{"num_hidden_layers": 15, "hidden_size": 160, "num_attention_heads": 5, "num_key_value_heads": 5, "head_dim": 32, "intermediate_size": 448, "vocab_size": 8192, "hidden_act": "swiglu", "norm": "layernorm", "norm_place": "pre", "norm_eps": 1e-05, "positions": "rope", "rope_theta": 10000.0, "rope_fraction": 1.0, "qk_norm": false, "attn_scale": 0.177, "bias": "qkv", "tie_word_embeddings": true, "parallel_block": false, "init": "orth", "init_std_qkv": 0.0359, "init_std_o": 0.00656, "init_std_up": 0.0359, "init_std_down": 0.00392, "optimizer": "adamw", "learning_rate": 0.0017, "lr_mult_qkv": 0.4, "lr_mult_up": 1.04, "beta1": 0.9, "beta2": 0.95, "lr_head": 0.00689, "max_grad_norm": 0.5, "warmup_steps": 569, "schedule": "wsd", "decay_fraction": 1.0, "decay_shape": "linear", "final_lr_fraction": 0.02, "batch_tokens": 16384, "max_seq_len": 512, "doc_mask": true, "train_tokens": 152000000, "max_steps": 9278, "dataset": "wikipedia_en"}
Each number is 128 + 32 x the weight over its row's rms, rounded and kept within 0 to 255. Layers, rows and columns count from 0. Numbers have three digits each. The size before them is the row's rms in percent of the matrix's.

# down: layer 5 MLP down (transposed), 448x160, rms 0.069, rows 12-40, columns 0-159
# gate: layer 5 MLP gate, 448x160, rms 0.0786, rows 13-40, columns 0-159
# up: layer 5 MLP up, 448x160, rms 0.0748, rows 13-40, columns 0-159
down12 101:073138108157089190123123143118125115174153084122109115150139147169111130087132141096107080127069153094113102189173123114167142067103127136101190142138105171135108134143174137037160202172172121093133076123096125118139168141135139158137127119122066089157122127078124133051095116124133120141139122037148080139127191130127120115106210172114146143156098132152169129116111092125067108133123121150110122048157073141135177137142169134161134096141132169166078137133137149120134170149089062
gate13 102:208160121163093090178119117098117179056156108142120096143165137162100111130161107118139072119122143110148085133149072091130125116128200151158151136178144079164139075094164147141072105167151124150173127154150096148092169093148096166124089163195118128145129106156162160138081106107120166161124113117143086127138157118143156142129129140121130165099121038100103149128177075109130105197151159143055153104168109163120046161178094166102109082096124129148098111157071079154121122128169123
up13 094:123111105125073165136111099171132150166110093146140079129136075083134123146030120149158149136202134104161125179116118111105100165110101067119131147166139162068200168101105053141128042086108078118128099126109108112124107101143127192101170118108080207134098153154141122126112097169170120102164146138146145126134113169157139152119150202174146169158108095167030122147121172125167128158141151122160096176146148087082164168138148098155125135089096138116127141115139099137134110167108128
down13 096:149152151130093136142103143075077144135103167123158147177072175131166100142130116101145186132104131110133173153112130137176101074092171108163127123097131121214075118167194140122141124186156102170122150084179171117112153129112155181125118138162121106097144072120132128159174139114082137071172125082119116124145139115118113156131131158060122061074115135134190140160096094100084100109138110110169139128095045092114114119110135156168068149176114072161163096081143135167152056163103146
gate14 093:162117154121193115138136088090133109140102119208147152115118125070121124125139116090149149108138106148073145158093143060159121139177036127141131091138190168126113139084093068118174140093066092105140087092145147162125100119095120107197138135093162121095122113173106102101143113108175140137117149140124155126180192120157138103095130126085141108099100219084126204152196172142133143118187129106152143117125123108127093130080115107143127116085114080096062142091158125165120191123095160
up14 096:129141105173136138131096159138066166173153132176128162111146156100200175190098154016110125080126074139129141170161139128143158105163165124106144077197117132101097162128170062168148137136084092115063138112130155121132126097140128145141104126127144098106078101121126045146157192073123163164117087140128186138147105138047107154128146119117084123060172121115124139158135107116109122143078148151127141166091121163112113137184116134119067081136184151147126139134150146136129122177181148
down14 096:166107211093156090091139119132116188097123056218123156073097103155086084112152199098179120147149158136102149169102119116154106161172113119089117102089175127069156146071099114152222140104136139101131129121108079170154123176160163096153189196099126161115100134152076101119100100153128175127131096145140107108126160125136094066134104129099182125121062155156145158114090136106131142117124122102099130126117125168108129136144141148199101108100133126104065099137143138108145170173152104
gate15 096:134151163196140121119111099103095126128081118093130100115069105094114125052154155102114121121119141127127095095079131128126128111120141174110122107146153146148126173142168193161063122164110153131067183176172091118152168156113176068118181169086146119203111176135127147141100116151084152119140096185075144114125123089128095129118173157121079110122132111121105149145139133125102180111103184135081104162144099132178156155171203061074115099190083104120134083190130143115103125059109112
up15 090:105113161118110061180141175101076129091090138119105142092132117108140070188061128181124167174106080156095119137086078054135128121117175111145107135128174158109133105091098137161160180150141114121135083079205106102137130118108221075128143101146136165115133161072199114145112111167140137140073152083087171188156083133140094149130143092133125142164115148091154082201153133127104155102158109106151105079126154130166092142119081157142094134105105110127114176143170146127101166144096111
down15 089:165129141121154104136151085172173125090145131106069141095052175104149128060119191150146129136177160127161152085126111146122139119085121128146173089135126088133172150205114072116032101119190189130050129174133167149158169146142156149134106098076141095122070146115120101110130114110128099124141123145058137126155174132098145116150148157133078139101102146155110102094088142144120155120104151167105162139114083176098147178142136106070080138202138111168084134097131155160116060144115140
gate16 106:196188106074121150119086123108158129102126076152195122179158170187130110121106145104148136057158107133172045100130116100102130127092073123138146155080126122138145143098137074103169084145169145149151110162127069152176195173135139108140130101140120120133157179197124130158131142127075128131145110137112134080122116082137100099188107222069137109108135108121141132135145126088099163163160135127144089123104125170086108166139117124197150115072131099088152130188109102115095119049144127
up16 107:092146157108150127126190164146125114088137160138108177098134116145137118108170166155145117131104134187198120113052085118124135159171070168128129067102169133078116083189108088149068157107144169112134167112122107153143139117079128162145183123106129106096080163155097151124115112142077125093120126128149130189163175105092154091131058122141124113118096152134108097126122178053124128089116116141030134159144169167046100084176137121190188141133111113154143123175124100120087160119139101
down16 107:185141103143146165201115140104175111150149108118141111198156089150087114167156135098083173138140101104071095152197160096075097136090165147126120115140109145116128099114092151095145113174084120157098092091149148120163123157182133161105140090131126086111116146113148091144182109093153054150087133157171170110060158117145129120133137145127078109115156168169111176148094126144120187172132110111125114102099094110182153141117160148093116034037125111142118077074134146119200122105151106
gate17 104:082168105143163106129219134092146119138091093111230185080145119101111171116121086167114125138125169217134077112078134149134147161097126090129145095136122094125100194083141099119084149212154140136200114140100154153126113153098075125158132086126076088116117107107144165119130180149075155168132118101102127116145149140130102179182095128163100167113103159105125191065100070159075121123135142103136168131174141134088159116100113115114138139084123116110140098107111086146151118138124073
up17 116:190172090144123114146135123091147127177165139155103150130171137215150124163126161089099146184069152159110080182130081108162135193148145132120114103122132134182087138090075123182112115174125117096183153124125045132109091107107143118129169167166092124130137179137132151098134160109126109124164133166162111112126124119093137093150060114143066151143135100095142113064145120113118111126146183107100078055097099166111160184061125093097152098119088119042144131133146137075149112155140172
down17 114:143118141116121076121099159163146156139114104120134108079173133181112079169128160133045122143133087133140134095126156079128124171113139176152109117121145169113117123116119124131169143146150157083130077147166127024139185116106143150114198082128120110137171174120111103100152100146099126118176131115158151071080145084126092067121118173163137125093081089088179140145168141074144097105109126160108110183159209101133232122103146168156102165158111083128134087158082080095133167119139136
gate18 095:138110167114120109062068081169108080136063111122098112093100139175148176133119173110131163111171127110130077148158151122100159143104102139102210162141153124122183123149121197082178175136147185139164126143194132177128123152138132138089128108034082146111097162119187097105113093141166090119093170185116115152082144132153124102181168137097162133190085181095130111128160135088141138118092099115142152154139124176184117099079140127100141074089101160110170123144143121134090148165154131
up18 095:133121150184129126097128137091094102131098110129137156135142132106110145110073116127081161199101106150141163134171111130133135122120065112142148142120111147108039115099133158154146070168107180067088102184126093143160098119153101143180136108108119168149130139186117151189124165135099140141105183082076164171084134112148102090105083113117068207149178138092101075199078151088079118086142151149118177175099123165087145104115071129200138093151155161124122108111139173141118123148119175
down18 095:125160130141127100095124120198167158140100099175133138107071108158129118125121138117105187121076126111122127124139120121105085109098073083113160124151115080136106092147152170110222150160162195127136097159140164150163119177157084100108096115070129077119120100214161118141095108122179142153123113099114069177177111106106161110094143110158105079169143127190144124088172141100137184070162157150103158166077077143131114155091185156187096152080089196121126118098139102090136120125114114
gate19 092:129110126119114105125199206102111059118098115118097102170130128118139102098176134138124180154174116140148155161117068155084144105161119153116072064106135093140182172109104121135129042115138140030176178127134156169180163146146131125202156088131146162136150141171144133155123115090107085166108147097099096136150123120145156147152143125147176104107124131120062134171155070084182143209102118126102088131089166096143186170119095126121113137135167120150139099121112091162172089102140099
up19 112:094127082112164112124135137126149126128182162090100113174105133100156123160124108104062148179131104163107047161110116133133110192166130141105118134151102143085129120144105149104121124044076119100118129169084137151084161115160099112089148126201140151133162126181109134128161072062164117123137168094159130110109213058125124151098140120129160116130160108142138156093087123082094147078143108128125079101113088190144118095154173123190083094198127099098126109214162143151105161164085148
down19 109:143142095141071144182122069099141118118106196179161085139163089142124139129120102085123141112130152130095087146178134118125046178130190104129099169085170159121076125124119137085142145109127130183054073180123128126090189046105114144118163093114135097090119105112154099168148178114180120113142098082104137124102137124080119121147088177144145142125112126156186146104109184206110151116132153125149125144164066167079138124112164132172132174105062110102159161150110164094082136095141129
gate20 099:144188126175140126080046109146096121101139130118142111134108135149114125106106100108111140143164144137146068116133084156121071158140132165120182117061125135210083092110099126118145093159164110123157142053106115174124150117049107134105192097083066136101135117144135146135082099125085126184087087124097090131103162140158103138167077152102149188114146185100137193160140112139115140138170061114184128090135140116151128175110171090197143166128147105109142139119153119119151180097205130
up20 098:185177132097151111107119159152164149145108162135160106125083117174116075172098106092073132105099113193104124138134089133073113075091145182123099170096121093112133081142185183074108141135090137174141061144080141133144120208127123069157169110165113183134067134165151129139105125140140059087121129163107103062129117088135136128113125136143129184141139085159114108165117150162108103196150141167163072164127127124104145152081094113143075176164123138091149155121160081146125176177161116
down20 099:147151118146099167188086106162090094137125165175135145131098163162185117120097095167087142187161102141121144101140149152179147101124139087139147123127164092176125089177103114082175100126144142149175060124104105189065133118143071132117154076106115174186173101106136070123108098103119069135192095098165098095150085109120056105117115195123126141096127121087203164130124110099088117116132137098144146081131118162156167127090149082085149167130113130104148157056175138132099136114177136
gate21 100:053163133146086070115125111111097038105125167162123206105127151102165153139107108175113161126144073177114130167147142137108106114129152139117129160130130149075045144107132150145189142157095160156144122091214111126176136130122148130086165099093063134184133100111147147111088111152105160083019097033158097104159159151084112112119146150138151106132168092108090121203144118129124124166129134144099142138117164116147150143141122100121136180130108100126172108090158085132132117095147148
up21 100:105215134118112134158098104155180123107110190144085145070134152093141148105118096144154154110087102135077153104060126123134117111114120153099171189109137094110092103157082095118167091156169096139156161162136106160080168158135130075105097099131094132119122112169135099107081157099177107217095142136177100134134105161093102151130176146185080098136129122179110139107155150168114100103188177098087098155082186184165122148128118122058099133112106117108157119106126144068171087139151188
down21 102:144141073165128144109138102123157144092114140126142076119193121066153140131092130113102061132073088129050107142120141120138142184179126113102154126183180150129110085119109144135144133053111171088141050142138129144103156037140168166147127147090107158182139103208152106120158104122115113164092121172121157095108171151097088148131097130167146187152144041150096172132116091137147088162105131144140163099149189120084128153084101123148151179122097145129143160186144128170076127136112113
gate22 098:169103127102179130135135113084084120128109118139177203148094147116133129143132042126108142102157094128092108140146143086152129145126108117162124124117102194123110201131150182157147164152094175049137188097128092078162129150109136189118081080152123133106100151096105150129158084115117151088059130167120126149093103088177148145150110138118110164139159201092047084094149101123139099103130120089134199128171144140157148151119140142145088142154151070172201063146136114124086164110148114
up22 100:087121170133101112038108095091126082132162095167153197107095096151061131108139125120152126168164074143170136140119119175115096096183118130097172142137127142153160114111145121148095115160148054163170149170137152069053197060097143120132166110157103139145193183112132123112107149193173135185100106085101118105134092100095108072099134139120105081127135125127177148107081078177156082127123124097112127131096108140100084208110093114144111129092108134114127106148165140158128142112139178
down22 101:123098051121104157160188163175158128211138174123130067229162070107132111144196144084147100190164125055147197093172158109172127175126129138146149150096088122063108137171117135157153118057116141131126099101111132094160145146122092078125136092148160136130140141155121149103131141122121146166096107061165146144161135116124127134117082118173147165133140089068117121092128149131087084179128150085096160102130155089127084126151134143150149115133151139085123071147101093101088112150153096
gate23 102:124111122157158117173098183110120125082046114136124121139112129175187035141118158119114181156150182169110119063073135157120083123094104138162097139112139117149173092115146146151141117118124061177120095121139131144157093160128199131133158085184120133129085105140108169112057101162146131113088111160127101056148144125158205122162098162167079137175107079142135094132148080178080122175178098130171127121106144149182104128113065071150114152090092123119133113130083135122090134131156120
up23 101:128108117154130134158103107101067130223153118103122120101146186085116179062092061159139092107097180157167089112085121101144118123163148139094099143155135068139129191079124158101146085153149110119114091108170106110151126131128098172136112133150135169149127120107122130129124194135136155149163102114127104117113110147124136091117151150134077118100124162163098126092079186088105159187112136092036126197160143176195148125155065108131151095095090162151126123111125135158131150120233172
down23 100:089103157147155116180111139086146151129082093152150143124094127173139048125160140126062198145167105118092123113163134164140123136132044105198151120081093166160109076099106134174181131110130166149147128102070139134175117140133158124098143134078148074137126117179195116162128123120145136086110106104095095125145131119125216118077129124109168142120137120141068091160136108123073129059194113211129150078098165148135117157066160095165139155151143144175147103127154101127102119152130086
gate24 091:160094145161098089129147079111171217087138135159151147144158112137120119146145132146108065134110134164120140139117115103167167179146131049097150140103129168146174183128135078148125153079120117082129067132167171113146137108108155104121119139134138194159107128078110098147212068105139159131138107109173209056124095145097123150090160089141190077120080145156169144175132181109155132137091120153131124122118115097084129090163129093153181125134162148100090091092090107095060095103116157
up24 095:119163103160118173177131092154142162131137156136109087079164107084150140228125164135054097152099123129158114143117144115169113148132174130113083162174171093127130113182165089143095146125096077096155034072101178194059133136137125085141149123138083143100070094118146120129108102165125083149149148148131102161112115110095098158125081118103137137152126143109160133157088102129126117132113150108057072098126177148071185109100138188112120150148123133131074137179113142167173123164088182
down24 096:124123117114156071122136129104081160079072120157127136124140118088151101073129075129150177098111137147112134156138086158140160087147134130146142163154067168161145119109123134092052160182128155144136189151160139106115100117126150150174097073122147120164110148093127172136172164147112154133067117122125177144128109147139114140142189040047146031102131105138124163095114154110086157196105147086153109143174126143152090125199117120116165134120179129174070108134074164064108107093151129
gate25 102:121137176159078122110119097146137099114132135129174124117190144055142155137135135143173100134096119179124143118143090133089177120118134099186185131109103100167076107074133123092115149124180064159138117124138150139119122150125105120156126146159133120137173143151125169177151142153173066176094131176156167144117126124110119156107118142112163084125134092100103131129190101140133179086112098161108153063112146103140181159025220184136114105069093141134083119059120162094158098079166072
up25 096:133069130161101162093133126102160165191139148097121144133128150193086095153100155089169167097117043130126050124107159158081167146094124134119108159070110126084121148064072096131144145136118132062112133115055082105145064104132173127172198151114137131128137149128109181168152136146096115127096130119114153132120125128102171144104169157141130179130150150150179157121162119186120128147150196102075085169093156198083181126134124134159115130091165148078088101104119079153130128137153166
down25 097:130128168140182118135115113082146064120146129211097086183147162111148048148119106125043103131166192120133126123091176173136131150127112130091175091140144157141146123157196099181144139128155138109155128123136127117085117128154134092143141137176164100084057146145090132093079093169121102162111108082130110151112091222112100145137120087158117120114120198140114141101177124089185127139101102156164101139126057162105146124122084145063131165164108129122132076138120172121104177124093180
gate26 097:158119142163122123126140115126091061087098108158146088077121119125132128162157091135133143137126139167146142107103151116099146142160105148186176114090091178140061141103104113047070151111147102192137114139134115129148113150182160196103129043171171124095121110124130078201074160116105123128107150112139150110175133148151113173147112193100105171099163095119110166145117099127164219133067090106132101148114137108137150156138167148152155156132092099097219110126146101108074185085114102
up26 099:135121141146138098086141085110113155172102138168113173130063156110127157132103087108139058108195097137159110127134113160104123120155111135132134131120164144211143088137083167147143125130135079127190102145068124147159117109118133066134122148158110101099141168132138155095121074197061107057125163144125114045116113136169094152137123150133127128122104182201132149130109123081132130194154092079169082112171140128122095120116113149215122116120116115195102150148153154109130131033162075
down26 098:150128125112089124105124128135174174141137090186170105191131120108149123115116179175166120143116139097099130138069099106199141084131095141128128183179155132092078166102174122060108146026142102082082145110104161135050100104112106123121096101093089107134182161084115082066119146096117167123062118159091119134128093215115125090138160137125159133132108112134116159111149142150173063171122162140130199139166136150152145154144146140124146119188092092161155156154090120105152125132160104
gate27 104:102130026071095133174144140119178099108163158109156145120163081121089169093109096161183117100120137168144092117113110068143104121074167101176174116102172136206155127119094132145103135163145153161139119114130095115112195059146123100044162100115129139230120122108108111147112119124114141193185187123148156138150094085089141189135144152122102129089113159131100096113084102110122114142118110180077143129096132202114133194109148143124151128119147117091156143077127127152100144117144137
up27 100:073081140156136142161098127144109173101106170165143198139169191118085119098112078139133176106139073141119097055089110155103129141125188108089139134154200132124124174094153141148156091147134120128154133174139121127169149083157127182186102111101131105146164110134109137125122095121124111048118074120103153095141055035082207107160162111095129111074116159121136132111121116116119143159183107113121172110154144134117105059163082095132152166127087129127140147174082177176105134104099120
down27 098:175167109093181196082145142125161139151081104175096128120140169141138118115147140156113083050143147151129137106083144170101108165140134164065206090183163109116093210097085113117137136082115068132156047147167130185116135120137083150154124129096059119129131099166169134124135102122089099081124139147206129121146137128088152080138149132127138084105128144134167104147110131148102147057108160101077157152094106120131142124114136136147102154160073072153127194128123163145195116104105149
gate28 093:140149103114102156083105132132159101083129105196121105158107175165150194105166090077099125106178183068144114156147159075139178132140159097098112077167107166130155145108188045148127101123089165169101116093173146156094119116129146122100104139165200189130107132141120120104141093118149156156147082182108101119159073116124094130147108119127144136134164096147091069169107100131078114140151162136127115127105086151085095160126109162182181078087096149100035085135145084129139161146137160
up28 095:140091126218125109140125090197128072159177118098136122149151156075026139164174120151086109110111124161150137160091100104124114124103114157149051116157102106110138111137119086159087192117085128108121116138157126182061137139104133151150154185120099173117138165069185154117116106129140164105106125171041110126181174104144100129137144166114141057120172111156146128184155124143149085173129125140081172127111115136100096142101115084110159109138099064118152149138144156069111116136154175
down28 094:102172107083176194126161134113182174147170038103147084134120139132130121125119142110103143087119120084123091140157134135180125116088155116059177127175092181089139142097139173116187182059129088115101161083119153115120083118147088107125141055163112140110092171145118147121109102131156114051113148079088107118124155116111128115119126117058139169108104128128143161107117153150133192092139162124141133137128151206086133129125150178140202110155106130201179105154129118078150122152184137
gate29 108:211129076127155084126069176084154110100165081080134145119106170102095094098105126142132136063159080097128126113161125138122091180070167148168152129113144122151134102138151144102130142128125142158102175138103153141165165157089227076148137125139134137125169157148126073143095105146086117167078106108111150091107116085167104039234096104110104135119119120078145103158155123104088145188145108089117156162087150174112140150136154101144130137144148115148113154135113100061104133068164153
up29 106:170160148101150089130208164090137107113094117128119137109120166162116103162112159097161138089125158129150127133129122142135083126099135133178084083134078172131135136196070131092073160112132111167155120095109128124184041162158173078166169094134153103084117086150131103108175161141185122136134132099103154130128111128143136146168114157120088125176191036127120086110156161065152141042101107150105143103083186131138113117136140099171117094123165168125174163154105130129067118097149194
down29 102:107110138061099127127154135172150125141131159142132126196094093125151117154167200124177131131120128145086110156142110116075113136152099135138124159131094129141154104126105098065186148031144079148144116140137122138134115139153138155188200098174155112075152164098105121124133127084109125106100171160096141143089169072125089115122148096114135112135090115097132202060040203100134155138131154171118083079132157103157136180148153146159148064086129161094135150203152103107148101076137112
gate30 110:121134135213130156124082110112135144104116167127111176120160141091142091097153091086137152090140171128109080070177094143174121115096103118120114127134125098157103086171149121094086211164111147177122174135138177167145129156113122125162085104099102093160127108097151132156118112178119110065146122111164112132147142100147191094130162126117101135165121158157094054092195110152156152151158088160084146116170133120127104103165130234158159138097136101029134134106069114127189158088140138
up30 106:208140137169132124154150184103119122119171139143152059127148137092144096073154131116155169117119147115134113114127070144078140118154099135145116108123153156160063090139197127147131067116163101117133163105153108124123128121170059124160157092091168099168148155149117106088133148094132127149149119087159098176121162162119110146045117136144089089077175152093123149137162123097169133175081207113188182149140084146168137046122134106057149130161101104192100089132099167160147135118141081
down30 107:136098059116093134096093144167105139087128079140137127155140128166120157185131111121125101099091052155158091101189154172117192123146089091179107144138102179123161120145126103135169105065119134142078126110095075169097133053157131111126115150127165155192151124144214081186144173054159137131146094116105126110064070175133158106147116097137136085137134150106101118136176157092134078152128136157153120188125136137141118149133089116141138213099103165193098114109093150131117142113131097
gate31 091:069131093084157161103130129101112156135111127117137162078105083148192189152116142111163113124154107158136133167105046166123149174169160153140111075127125140140111117104123093152164115115178134131173136131099129136105157138159020144164209135085156117162130097127119109097153164179106165200081103124105186131123116151151133092104120136164120127166156140099145107168112085142128169138158095084077122160117138095144204210094091170062087155120097152086130154101151119144077123148111158
up31 094:112088083156146144161186132153136156057142123118086098147095119118192167122076137142115144133152145110163081081161114154171148115134104123161127147184184131138136093155165123162123098112124157148097076165111152136075149135145131149039094162070166144138092112108124150116204137150151062167166115135111191159155123160079102108134133086098157148108093100142153169221118178082082085154132096111155118115102139108117177143156149098122134104058085185167114143106159126153090090153100139
down31 097:094111117107218139132121173099130124112049121082144158187165148108090153136146120100129136141126148116075106143139061139120148082155097167086111070153086149148144091147165105107146165196144141178082129142115106088070091159095143118133133095099175080087100177203119167135135097184193088199121153124073149152128097127124048175151139105154153158102083161132179104104147136166180138137101114155148107116123163104151120102189169132157108114098120133118137129134126133146069123109103101
gate32 094:116124140174124145180127088113126145118092086096140132156130159082114100094135117109172171157116155113116095156156183127106129161151206128103078089135128095192089105064126166161091138134118144143118084069139203142099202070130169108161154084178171103133139095109127112081117133137159077138115114144121110101128134092137191094093085175090141145099180128129056141115072138114120161176068128162095134162141107103133084127178131205144107132170104137129054143133179138149105091112151116
up32 097:134077106148109134149138171081101124188153141093098123165130153122133132157164189148107147084118124162161100121202121122161150148097157180077171085155154170132100132150125112117121087131123160136069140124140145089097144085150052145136129128109109079153127069156151093102129112096163085146158101130154181135130092112095150154209108112096123147084186176168145168096121101115101062143093116115115110153080136126093092105065110170104103136155133113184067207092116124162191154189151142
down32 098:169137172165103143124130106100114112129098152107091123116127130100182093144140132098128168159055186091124130159130143116145176196065141116117061089207057112161123123149111100116182102140115147059099121073123175152120152100112132153110126168153101098126177115147153139102086124114151095180082108195139099133102087088192144128120119133186153181122134116168055053100115173110147128110094143116139118110128202118121105163165143204097114136129151109156070171126168121103123137122144139
gate33 098:143143100118064117167131147200167128095134122102183130134154117131160128203124169098102136163160136109126065134108143111097170086094108121183141124120113109154149200140049152169155170173142147184151074117172145156130164156118164104108126124136142142146137132102120117039097134075165131154074173123152174100156126082171107139124114112074069125187118140137069152098169124106103075142102125075132092170124124123133122168142085147095067145142171143142136158084159129154037121115111120
up33 109:156082138123107114154143174115129161137129097165093119127116136117104115075131112138149154130193155083070092133091141206180126115119118143077150144121156148126157131124092125121084130164044116125101108153109103155078108078227089173136144125159175168122090062139125077141159134095133153080167211155137139169163130153065110090171125132090179143071158152088081086119125168173127164102083121099127162115095135159144132127191078122096144142141112139134112174118153160174155114152161102
down33 109:120061119162126192131115138118146155160163104160140100132164124163196141118134185126089134149166092101157092145075145099147151098141105193117150099135177108101175159127032182120188122088092163137100114110149118159108164147117114135086173185122134126109151092106070082106112157114139133122168199091181159180107181107073151112056153088076091094175110119103112082132109111189128119111090122113133110148123148187096096135158111141119109139160148164118125189101139098130128129080098097
gate34 097:140148183139101097149135127148142191197136179092156208122123126160161136116115149215109131153089158028140139154141085133141126107139130196168136112054140123137016120128137141115125144136130060165142102131101146111082232104101133078150140152132115101096131115166159089116082146130117163133119143163112135095136112125152119159145141123125126120132139167111111108153117127120135101141119081155116124140133113128174100109090122148073122142130148048147123190125179105102090221094147136
up34 101:111174105132232118155086153129132129090103115149087197115194132115082085139119080140073126112187123135168119135064153050169108121102145114131180147126133121093127119103117078089062150162088167172103139121072151134145123129143154099126166148146119159149088131151065139097089121156099126167153123134151098092144120094153185157105125121050155118142135105150163138120155110102164161139173089159107106129139129133146175187107117137147112103080174113130136086151096116124114246126152094
down34 106:160123101162042138142090159128151131120124144150148121184097138094077118088113116158134105143142140163179129147119124158186158106170157123087129128098144128152067127117132128043095178171174114164120158163054121127118114085138093051136139153110138142142129124110120133086090133111080111093191165175147118126115059151150200103169118175138135141083116084097145198126179117094126142166170138122136104114098074130139067161093156154142116166086139078068126134098184126159085162082149139
gate35 102:112142157164161078155134137142101143196129159087121181104076131101063069128188094142108194110108115110109133101131179182125139143140139129110120123138152086146156060111112131144081165197110113128173163132120155125112127109144158157107125119121198181099176126111173107124120085158106080156133152119108109172105097082108127078131169092101181098127216115144184110078119147182094094145171105184068137127163111113130134101129113129153129164115076080090126115168109079119092114149179080
up35 103:116138135115144150141120140080106090042107140192137089088135112119152169194087128162146133153141161107142064176128171086106108139155156199125091130130102117109119176139102047157120104160149111117213133184105097163166166164124129137173090078137157128119126099162158147119143150107119103129148089141141164158122144125078170156055089102113183217114137118097179087103122156142088076103141139038140121110106148134069149104136070121153155147119167147121090140122123113122157147118095102
down35 105:113062125112146098120083185173161136105151089128138137123153135113110111172119100121143111142150058152181169119108122135157041129145130100086140111107122150113112081166133094122141143000102188127125136108111143176117104118109148134141129119129159141153109117106085136178182124129062092148136146136153145083094117142091096135108158127172138187150134139145155178117112162127162115140195124140156083113080073128028108128160121149181133113191124136150164080142208139092138089143123126
gate36 103:153152116114146103119088138102087122103148080121133170103101174079082051108147123138163139058165086103107141117203081101093076111086139117097206121111119154152107121158091098132160143171192148155148123153163184151108181119118098110083193112183116083108130155099133152116113123087150097074103143109144088103157130180148189145154096121116095145131115082135129126195197156107149115105130126134092117079117123139176137119115123166134168165164109089040176141125164121172108138166107098
up36 099:096077132126136137090179107053179131142129153156092149141196150071042167179122085133125110111155162114148116123176159157149160110100156163128151135128090145149091175110140120116080139093136129155110064104139134099118124074135109094141077132157125086126168119141095073106152167159162103119139150194143088151090107112164100129134086114058057168149117151135148136150074115063107129109127090143150099182179148113141153126167113091173107164119172175158076174194141170162113127119168141
down36 101:105109153137128123137152167158146164100151140138173080170056139061167074060130104117122137141053110125127104130119110163106129126160138100130176073170145174109106116117129113156164140149132120107113178139132156109137141139143145124136108175137119082156098190129083126196120102103135074083079124109175125133119127145150175119103138141127145097203096178105102156149163162090161104092150135125110133102154203044157067167126049131199144129100121187092143109114148120049097150147153149
gate37 100:113153100130155120116105119161198214138092098148165150161132124151093108143114096126108079090181107114116092130110104084159190129083148097142129156082098105148135166101170141138139164186160109124187153212189145074118169156087102177185111114151092096132138136111091097118104097108158120112150045146142123139152115133074159176150139096136102152132184120118154139145136141137131118131130176130151103063134107117183136140131080144078054116087101122121193108075060187131106104131103125
up37 100:141121071109084155069121116104121159092174114156106070111110128158118181110122105182175088062127094184167128114179137098184121099098122178120097135158129088170159140119092151121105105171130146135108157117115137157158149102148195095117143135150141107127088129160124081084118158107141135141107099159160130176196126137105121177175113088139153166129120098088121193031157215133099061086114182178110139092168128139100091130108181138117120129082165147104122106158094113080104083133146125
down37 099:130156109127146127144149138141091127103062162135093129125125125117143090126158056144108162135147118082148115080155105142118079134082122136160135151139123093147124131090157138122158149142141139177124127136169086126103075106094109176111115178123117103126098139172125075166215130142178139165124165109151104125163177197116144064124072161212181108149088145130110091122148166116115134122152172062117153129128157214161132113119145114118173113126110080076190123094152092021091098078173139
gate38 089:100091132122141095077125153125069134111137178175121165072131139092169106088182074133094107074186128132151130143090145142168156056145115145101131132123135077157149156075159165127162124168116148114132089219137106144132102150172076152156105174127115125104142135103121093108154151200146083101112093134119132128120113120142118103111173088112165127078151118048168144081141183144190130110098158133116089100069140090110121149158096175129093106163138128153089185090096131208169136166134176
up38 093:139150151157158081179119102152095137129131177064170103200186083114151137153138109078113145150108146095139166201122127163140181097106142116108125145090157129122162129103108087117102204161168175149158092112145139161104093109076104106132195120085083147132164117098104122122055165113124134159144140105139078115134136067158117142114174113137145153155108170104095154163066053166164119123129165128108115121120117161140096100068161089048115158127108157186088161092151105091130163080093134
down38 094:163156163084183130099158155101153123148115088119149089204089125116126142165115126158150122091148161110129131130169141132072144158117155106155134126120119122135132093153139091140103100000145086161146082202075194201147146085155153187131129083121080088083134068129085164125103109102150129129145081119142078151127150154163132124109120127162073157116152154116114162140124145091133068137116171147094132157140129136165103121132096077126134140136108197176141097095181096129171131173066105
gate39 102:146141178103132198152169174162088116114133140151128195067146134133117130134080162102166184132064135112150139151117136141091154095085096138126128108121083135087078204182144099118127111130143144154179114200122115140124105072110110109133186157122151098124109121139130095078081145144154153117176152168122122120190124087143105109122099104141013099113165160112086176143170137107128122141096153127098074102140182150145100091095085129112104111122133168132060127195073124142173106169154158
up39 103:157125062198119147100125160186124180156135097120078146100122106111110064138087160131135117074118120115073102125165140110118148153126150168067158087088091114135129142105137114151158156126174120165172037145184144146153188119142138086116126061131184116125103068103157086106118140136123166089154144117141129141163030156182130077156086104094145114141152114184112145136141134114118105109199140103155133143165110073221087101199145139109159126114112141123089123135122138127168145128144102
down39 099:128124153129115112224132179076095123107138124124075156151235091092118104129135170016117138147071096118137166121151158150100173109102090127115139147121109142131140170167096100118038075095173104146100176108196076104135085158094150163083185163090152154137118124208131127153158120128143144077126118129151146106132124153138126122117116126137164050172165150116130086139156184121131159121141138090092108109094134105137106171124125118125142138099118187167087087115116109133134101117141106
gate40 101:099199173134131186119155094091112101182105052096114118122151113177122112158088070094164106093153088157087150155140131123111120127121122115169177159150169118203116152101109109103134119127173163102132104130078130128140168096085060130188140141115058119128142149120119160135149111149145074151167141155108120134084122139122083165141146111091181147154135140145150143179127180100182083206154048087136075144144155099183158134086115097101150085131165148113142127186132156144086082091098110
up40 103:091156106077202121067153163166133119108113113110101129087135098110077103163078097148116140149180134113127102114120082169132107126148111077179102134183154140105185157119143125147123203125095167126120165067153103122153133132146146047100122148173116154174119098163129140147145113119101091110101144106103146226110136100208068110125140094162152110103050090076104144138114115162141076140080097119148134167107099101130060113179171175115132145161113093106123179120138117196140123148119118
down40 101:105075112123075105120122097143105126189129125123141186184164111184134108068154150098152105066117139094101105080052183103142124115159144193138119108077104158153153096153119099150121120134120134173081132145063157142161161174174168157144170156121073097159136126113139181115108101115118113109082171049111162109093140143195136094114204109086136204100117095145124144124122070128162121148103167113101152108144130146131190115088118146086140160144132102148112091138146065150198122124099133